Each number is 50 + 15 x the weight over its row's rms, rounded and kept within 0 to 99. Layers, rows and columns count from 0. The size before them is the row's rms in percent of the matrix's.

# o: layer 6 attention output (transposed), 640x640, rms 0.0415, rows 136-148, columns 256-383
# v: layer 6 attention value, 640x640, rms 0.0472, rows 137-148, columns 256-383
o136 092:38 55 50 35 84 63 61 39 51 65 37 62 26 52 38 73 30 53 70 66 51 33 51 59 73 68 49 80 69 37 35 70 35 72 22 34 35 41 64 37 58 41 47 42 65 40 41 69 33 51 40 48 17 33 69 39 31 65 44 39 32 70 33 21 33 38 52 50 55 54 37 53 35 61 77 60 64 69 81 24 27 50 70 54 28 53 33 70 66 68 56 18 43 51 54 40 38 51 52 43 79 36 23 76 47 41 43 55 19 38 60 45 34 39 62 73 71 70 71 67 41 45 69 46 66 48 57 56
v137 102:55 52 81 67 52 36 40 63 74 36 69 62 59 40 35 81 38 69 42 79 35 32 73 47 68 38 26 24 82 49 34 52 25 49 66 25 57 27 56 57 74 55 55 48 39 58 57 46 41 52 53 53 54 44 36 50 60 56 39 68 26 45 03 52 49 63 66 45 42 41 34 82 66 45 53 26 56 52 46 26 51 51 23 45 51 65 73 37 30 71 56 32 23 47 40 41 62 42 82 89 18 46 34 42 52 41 57 70 54 38 86 35 78 34 56 54 47 56 40 39 43 49 29 45 40 50 46 32
o137 091:47 75 31 55 29 40 89 42 69 43 55 53 54 53 66 41 43 53 62 20 63 69 38 69 44 61 82 50 17 42 62 50 37 47 25 45 41 92 56 61 34 37 48 23 38 71 32 25 59 47 71 55 18 40 52 59 31 48 36 37 51 51 92 59 38 57 18 53 49 84 58 60 57 74 37 52 31 42 33 36 45 74 55 43 47 42 41 61 33 25 58 46 65 54 50 47 42 50 37 36 69 70 42 66 46 34 53 51 37 67 42 60 53 66 38 47 61 42 74 71 63 75 52 50 38 64 40 77
v138 104:45 71 57 40 46 62 46 52 44 40 54 43 50 60 49 49 66 60 44 30 38 55 54 50 43 50 45 28 41 49 64 65 71 20 43 64 33 55 36 75 29 40 40 55 76 43 60 62 56 20 52 32 63 50 66 60 45 43 42 41 41 35 31 72 32 71 60 89 66 85 54 64 41 69 49 72 80 33 38 61 64 52 50 52 69 58 48 48 51 82 28 56 36 60 54 68 67 40 28 74 58 43 69 43 48 72 71 46 69 50 70 62 46 43 16 68 67 54 41 60 38 60 49 43 69 19 43 34
o138 096:30 34 39 48 47 52 51 49 40 46 75 50 52 38 39 47 51 25 48 49 79 23 15 49 54 53 50 52 24 45 36 43 21 70 60 44 67 42 37 62 64 52 53 55 46 31 48 54 51 63 20 55 35 64 47 44 37 48 10 67 74 63 55 44 64 50 48 51 58 49 48 21 48 56 43 39 09 58 65 45 31 63 51 70 41 44 35 58 54 30 45 64 67 47 34 48 56 45 80 49 51 32 49 70 57 38 29 36 59 62 56 52 57 65 67 48 52 59 53 78 37 50 37 45 63 62 43 48
v139 097:50 43 37 49 54 65 36 45 25 47 59 47 39 59 36 34 71 67 27 55 50 49 17 59 44 50 67 49 50 65 49 26 63 30 63 62 39 77 49 38 27 30 51 70 62 46 64 63 75 38 51 44 99 44 58 62 30 55 37 58 63 21 22 48 49 61 48 55 45 51 89 34 33 33 71 67 70 91 55 58 27 44 64 49 44 85 68 64 49 28 53 40 54 46 57 42 68 15 48 62 41 50 64 69 43 26 61 35 69 20 55 75 67 51 51 55 54 23 60 50 58 73 35 43 42 74 54 80
o139 096:43 61 49 45 78 53 44 52 66 72 70 26 74 38 41 47 39 42 46 65 41 74 43 73 50 40 32 25 19 32 61 59 49 66 33 60 48 47 42 47 58 39 65 47 43 59 69 48 71 35 52 27 38 31 67 52 71 58 60 52 38 68 58 31 51 44 58 65 44 49 59 51 52 50 37 23 51 29 68 39 44 54 53 28 62 09 45 18 62 73 47 38 51 69 03 63 31 37 66 87 33 60 25 44 60 66 41 30 25 58 74 46 15 56 63 59 60 53 29 58 44 32 63 62 55 26 05 49
v140 095:37 32 60 43 36 58 48 35 41 47 05 42 61 48 60 55 41 36 47 63 51 48 51 36 49 01 59 31 34 29 46 54 15 34 60 56 67 50 31 40 58 40 32 23 60 48 56 51 40 55 42 56 42 44 55 34 90 40 49 62 77 25 63 49 57 87 38 63 57 62 51 32 66 10 39 47 56 55 44 70 13 47 51 72 57 72 47 26 29 51 84 41 43 38 32 63 65 79 24 32 46 59 24 42 77 51 69 54 31 71 57 62 38 66 40 47 70 57 60 56 36 59 47 65 51 57 45 29
o140 098:35 65 50 33 60 45 74 51 62 76 58 49 56 44 41 07 71 55 34 45 51 55 55 39 47 86 14 43 41 71 43 24 66 62 47 32 55 53 57 53 56 61 65 47 52 55 72 47 54 56 65 34 71 59 47 62 35 68 37 49 53 67 42 45 40 49 45 47 81 50 24 33 41 56 50 27 47 33 63 45 48 56 57 42 36 46 68 55 45 45 28 29 37 52 56 38 77 46 34 55 48 61 67 63 47 33 48 14 31 47 34 73 58 45 40 37 41 32 41 35 67 44 35 59 44 47 62 52
v141 097:36 35 61 44 38 70 50 54 58 49 38 27 52 23 72 42 23 47 32 48 76 59 41 11 55 39 34 07 51 50 42 64 71 15 70 47 86 51 58 57 64 46 59 39 51 47 65 41 49 40 33 46 58 72 57 59 62 56 57 54 63 27 44 78 26 66 46 29 95 68 75 56 61 36 48 27 60 47 66 30 84 40 58 62 72 47 52 41 48 42 49 70 38 47 22 61 65 23 47 48 58 36 51 48 47 47 25 41 70 48 52 58 64 45 50 68 50 30 51 44 76 61 40 39 66 43 55 56
o141 093:39 57 52 39 65 46 59 61 51 48 59 33 33 61 18 45 67 60 66 45 46 51 66 54 27 63 79 76 27 79 46 38 40 53 57 41 30 46 37 47 39 64 54 48 70 56 26 47 60 60 31 50 48 60 16 26 25 28 68 47 22 59 55 27 53 69 49 64 40 22 25 19 41 50 60 53 65 56 72 51 28 34 48 27 53 66 39 83 65 52 39 58 67 19 33 47 50 61 56 61 60 58 47 43 44 49 93 40 33 61 64 49 72 54 62 43 67 38 48 54 21 17 42 50 46 38 26 60
v142 096:99 42 61 47 37 49 30 52 70 87 32 29 52 54 20 56 62 30 47 33 30 75 29 67 36 39 42 50 37 38 48 66 81 43 53 51 79 54 32 66 40 63 67 61 65 42 70 47 54 37 43 54 54 50 54 71 24 36 98 31 54 66 42 41 43 70 25 66 80 50 78 35 56 49 35 34 47 60 22 74 61 61 52 45 62 34 56 55 32 36 48 60 38 80 38 41 56 37 63 61 46 43 47 43 46 67 67 24 50 71 58 47 46 58 31 56 53 57 31 75 42 47 70 58 63 57 63 62
o142 094:29 53 54 56 62 49 61 54 36 57 66 36 61 24 40 33 38 59 62 49 14 36 38 55 57 58 49 44 41 49 25 36 41 48 59 66 25 37 65 39 39 28 33 85 50 43 67 58 38 52 35 66 44 50 66 50 31 59 32 67 53 62 69 44 54 62 34 64 51 50 33 41 51 43 72 40 79 33 50 39 52 11 45 42 87 57 42 42 46 66 70 44 50 59 49 39 70 52 47 40 49 57 22 39 48 66 43 42 74 33 48 46 48 71 34 41 55 59 47 31 62 49 45 53 48 28 37 41
v143 101:26 42 42 49 55 48 59 45 66 48 41 38 58 59 23 39 19 61 46 53 67 24 58 60 57 48 80 16 52 63 60 43 38 44 56 59 29 69 34 26 48 78 63 77 38 67 53 80 42 77 51 29 67 55 46 61 64 64 59 51 39 41 17 67 78 61 29 44 56 44 73 56 53 16 70 24 44 61 45 52 69 49 50 68 34 48 74 35 39 51 49 30 73 76 36 26 32 54 40 68 67 50 39 77 60 35 71 47 45 58 43 59 55 86 44 38 36 32 42 54 64 44 37 52 58 39 68 75
o143 098:55 63 56 54 45 75 36 37 56 35 69 61 49 76 40 67 64 44 48 56 33 48 85 50 47 38 38 70 26 41 53 58 60 48 45 43 58 53 83 38 55 33 29 16 52 23 73 77 58 53 29 67 41 77 24 55 47 45 18 38 63 66 65 56 50 49 52 65 81 58 39 43 61 73 30 61 61 39 64 42 44 48 56 32 35 60 37 32 25 58 62 65 45 50 26 40 67 83 40 51 39 30 87 45 19 40 19 48 42 24 77 34 34 50 70 34 51 29 56 20 50 35 68 46 72 30 37 39
v144 097:61 66 56 78 57 53 53 66 57 43 47 32 56 68 55 74 41 68 53 65 48 27 55 60 35 64 40 40 60 66 48 49 50 57 66 57 59 59 51 66 35 26 34 32 60 15 34 46 44 73 41 50 41 33 54 77 33 58 47 29 52 50 40 37 59 63 55 43 63 27 32 48 38 32 53 53 69 55 63 50 76 55 81 54 77 58 72 40 47 65 53 74 49 64 37 64 63 53 55 51 47 47 60 67 71 39 39 45 54 51 43 53 62 55 66 58 67 52 57 78 56 61 55 48 51 67 47 38
o144 094:62 31 65 50 31 58 44 29 48 83 53 40 56 39 41 16 22 67 85 45 50 78 49 46 48 48 71 49 71 38 42 56 63 44 16 40 59 68 65 58 35 58 78 59 50 56 42 52 53 48 68 60 38 39 57 54 41 70 56 42 44 42 31 29 53 48 53 82 31 41 35 32 47 39 61 46 38 75 49 23 42 49 29 35 39 48 29 68 49 41 40 49 46 30 42 56 43 50 42 39 48 42 60 49 54 35 56 43 57 51 61 75 44 58 40 57 38 53 67 33 61 65 62 71 65 47 30 35
v145 098:10 43 59 36 71 55 32 49 31 58 43 70 45 30 43 61 38 54 76 52 83 51 54 99 49 43 63 30 35 44 74 49 16 66 16 58 76 39 56 25 58 31 59 44 33 30 72 60 43 50 62 53 42 39 65 37 33 48 56 45 56 26 61 51 40 44 59 74 72 63 45 60 55 36 56 66 64 34 57 60 60 67 42 58 45 59 48 76 39 34 68 53 41 64 68 48 65 49 30 40 46 49 68 58 54 50 50 32 59 59 40 35 25 53 37 38 44 76 43 32 15 63 61 47 61 44 51 57
o145 094:51 58 46 47 60 56 39 43 34 44 66 38 47 53 69 46 25 49 36 45 25 57 38 19 42 81 38 54 57 64 59 42 48 44 54 54 48 35 41 45 47 46 31 73 61 54 17 45 31 82 33 37 45 55 49 55 74 13 44 36 87 57 26 41 54 88 42 39 60 51 49 14 56 35 79 59 44 47 25 22 51 41 41 44 26 41 56 43 35 28 65 53 74 55 34 44 45 48 49 34 35 67 66 40 59 81 42 43 51 54 27 60 43 28 34 27 73 14 34 50 63 45 52 59 54 43 41 49
v146 094:79 40 59 29 47 27 26 58 25 41 45 21 55 44 55 57 56 28 52 42 48 70 32 37 38 54 49 75 38 40 39 68 79 57 54 64 55 54 46 64 36 20 48 37 48 34 28 36 72 40 71 56 56 13 52 40 45 58 50 64 58 21 69 52 39 46 47 56 80 57 39 49 60 35 26 43 59 56 53 59 41 60 52 45 47 70 23 70 48 34 69 35 48 38 46 68 42 38 43 68 73 20 65 40 49 65 37 45 68 74 64 28 41 68 56 40 62 51 54 44 43 57 59 42 51 62 45 75
o146 092:46 73 23 32 57 74 68 60 53 71 62 34 42 51 62 11 49 63 54 35 48 59 24 20 32 56 61 48 76 52 28 38 32 78 40 82 38 45 52 46 78 54 38 80 63 46 52 44 60 40 51 47 71 61 56 65 48 46 43 75 46 44 53 51 39 51 37 56 37 61 65 56 30 67 37 46 43 38 62 68 29 42 59 73 52 49 43 60 39 64 57 81 49 73 71 44 57 11 70 45 54 59 40 37 46 44 68 28 46 54 34 65 26 37 61 25 25 75 42 46 59 29 70 68 41 62 56 45
v147 117:64 45 35 58 37 63 44 48 48 36 48 37 48 85 61 44 27 47 39 63 53 60 50 18 45 64 23 59 59 69 49 31 64 66 68 47 56 57 56 68 54 49 54 11 28 58 58 43 56 40 87 56 36 24 21 59 48 29 60 62 38 58 47 64 36 37 54 71 62 35 11 30 50 33 37 30 55 46 35 39 72 21 38 50 30 31 64 61 42 52 56 65 49 29 44 55 60 50 51 51 60 41 52 47 36 37 10 59 35 50 71 31 39 36 40 39 38 35 29 80 64 52 89 34 48 41 19 61
o147 103:55 40 41 24 43 38 32 54 61 61 46 64 37 46 65 66 51 38 96 63 45 72 39 60 83 53 36 57 84 22 49 60 49 41 40 62 52 41 33 31 48 40 46 60 47 55 36 63 57 55 56 82 32 59 36 32 68 64 51 42 44 42 83 54 63 60 45 55 55 45 37 44 46 73 33 65 53 75 64 58 32 57 27 49 53 43 29 54 72 60 43 46 62 46 59 41 27 47 48 26 43 63 55 13 27 39 99 48 28 75 35 50 55 36 61 56 48 52 55 51 71 85 32 68 49 72 61 69
v148 089:28 40 63 73 46 56 50 33 72 67 76 35 82 50 26 57 40 68 24 55 95 33 65 21 44 54 54 55 34 61 32 51 36 65 61 55 35 77 60 47 35 39 69 78 74 58 50 92 70 46 74 47 66 44 61 47 37 60 52 59 46 21 65 52 50 43 39 61 12 38 63 20 30 42 62 58 45 69 61 23 40 33 52 37 19 60 58 68 44 24 33 34 62 62 69 29 69 31 67 51 64 51 78 66 42 57 66 69 38 50 42 66 61 48 66 40 19 49 69 21 40 24 44 20 46 71 37 36
o148 091:66 65 49 37 43 64 40 63 47 49 56 46 47 46 46 72 55 57 43 43 38 49 60 71 50 64 31 41 51 63 66 62 67 71 47 40 57 38 72 50 66 53 21 47 65 55 39 16 52 47 38 34 20 49 37 38 56 48 68 28 77 54 46 65 79 29 60 59 64 60 37 45 70 15 63 47 54 54 62 78 27 69 46 44 53 36 65 24 75 76 87 55 52 27 36 58 35 75 50 36 37 67 20 51 42 63 26 46 31 71 82 21 40 37 37 50 78 47 25 64 67 58 31 47 46 72 36 63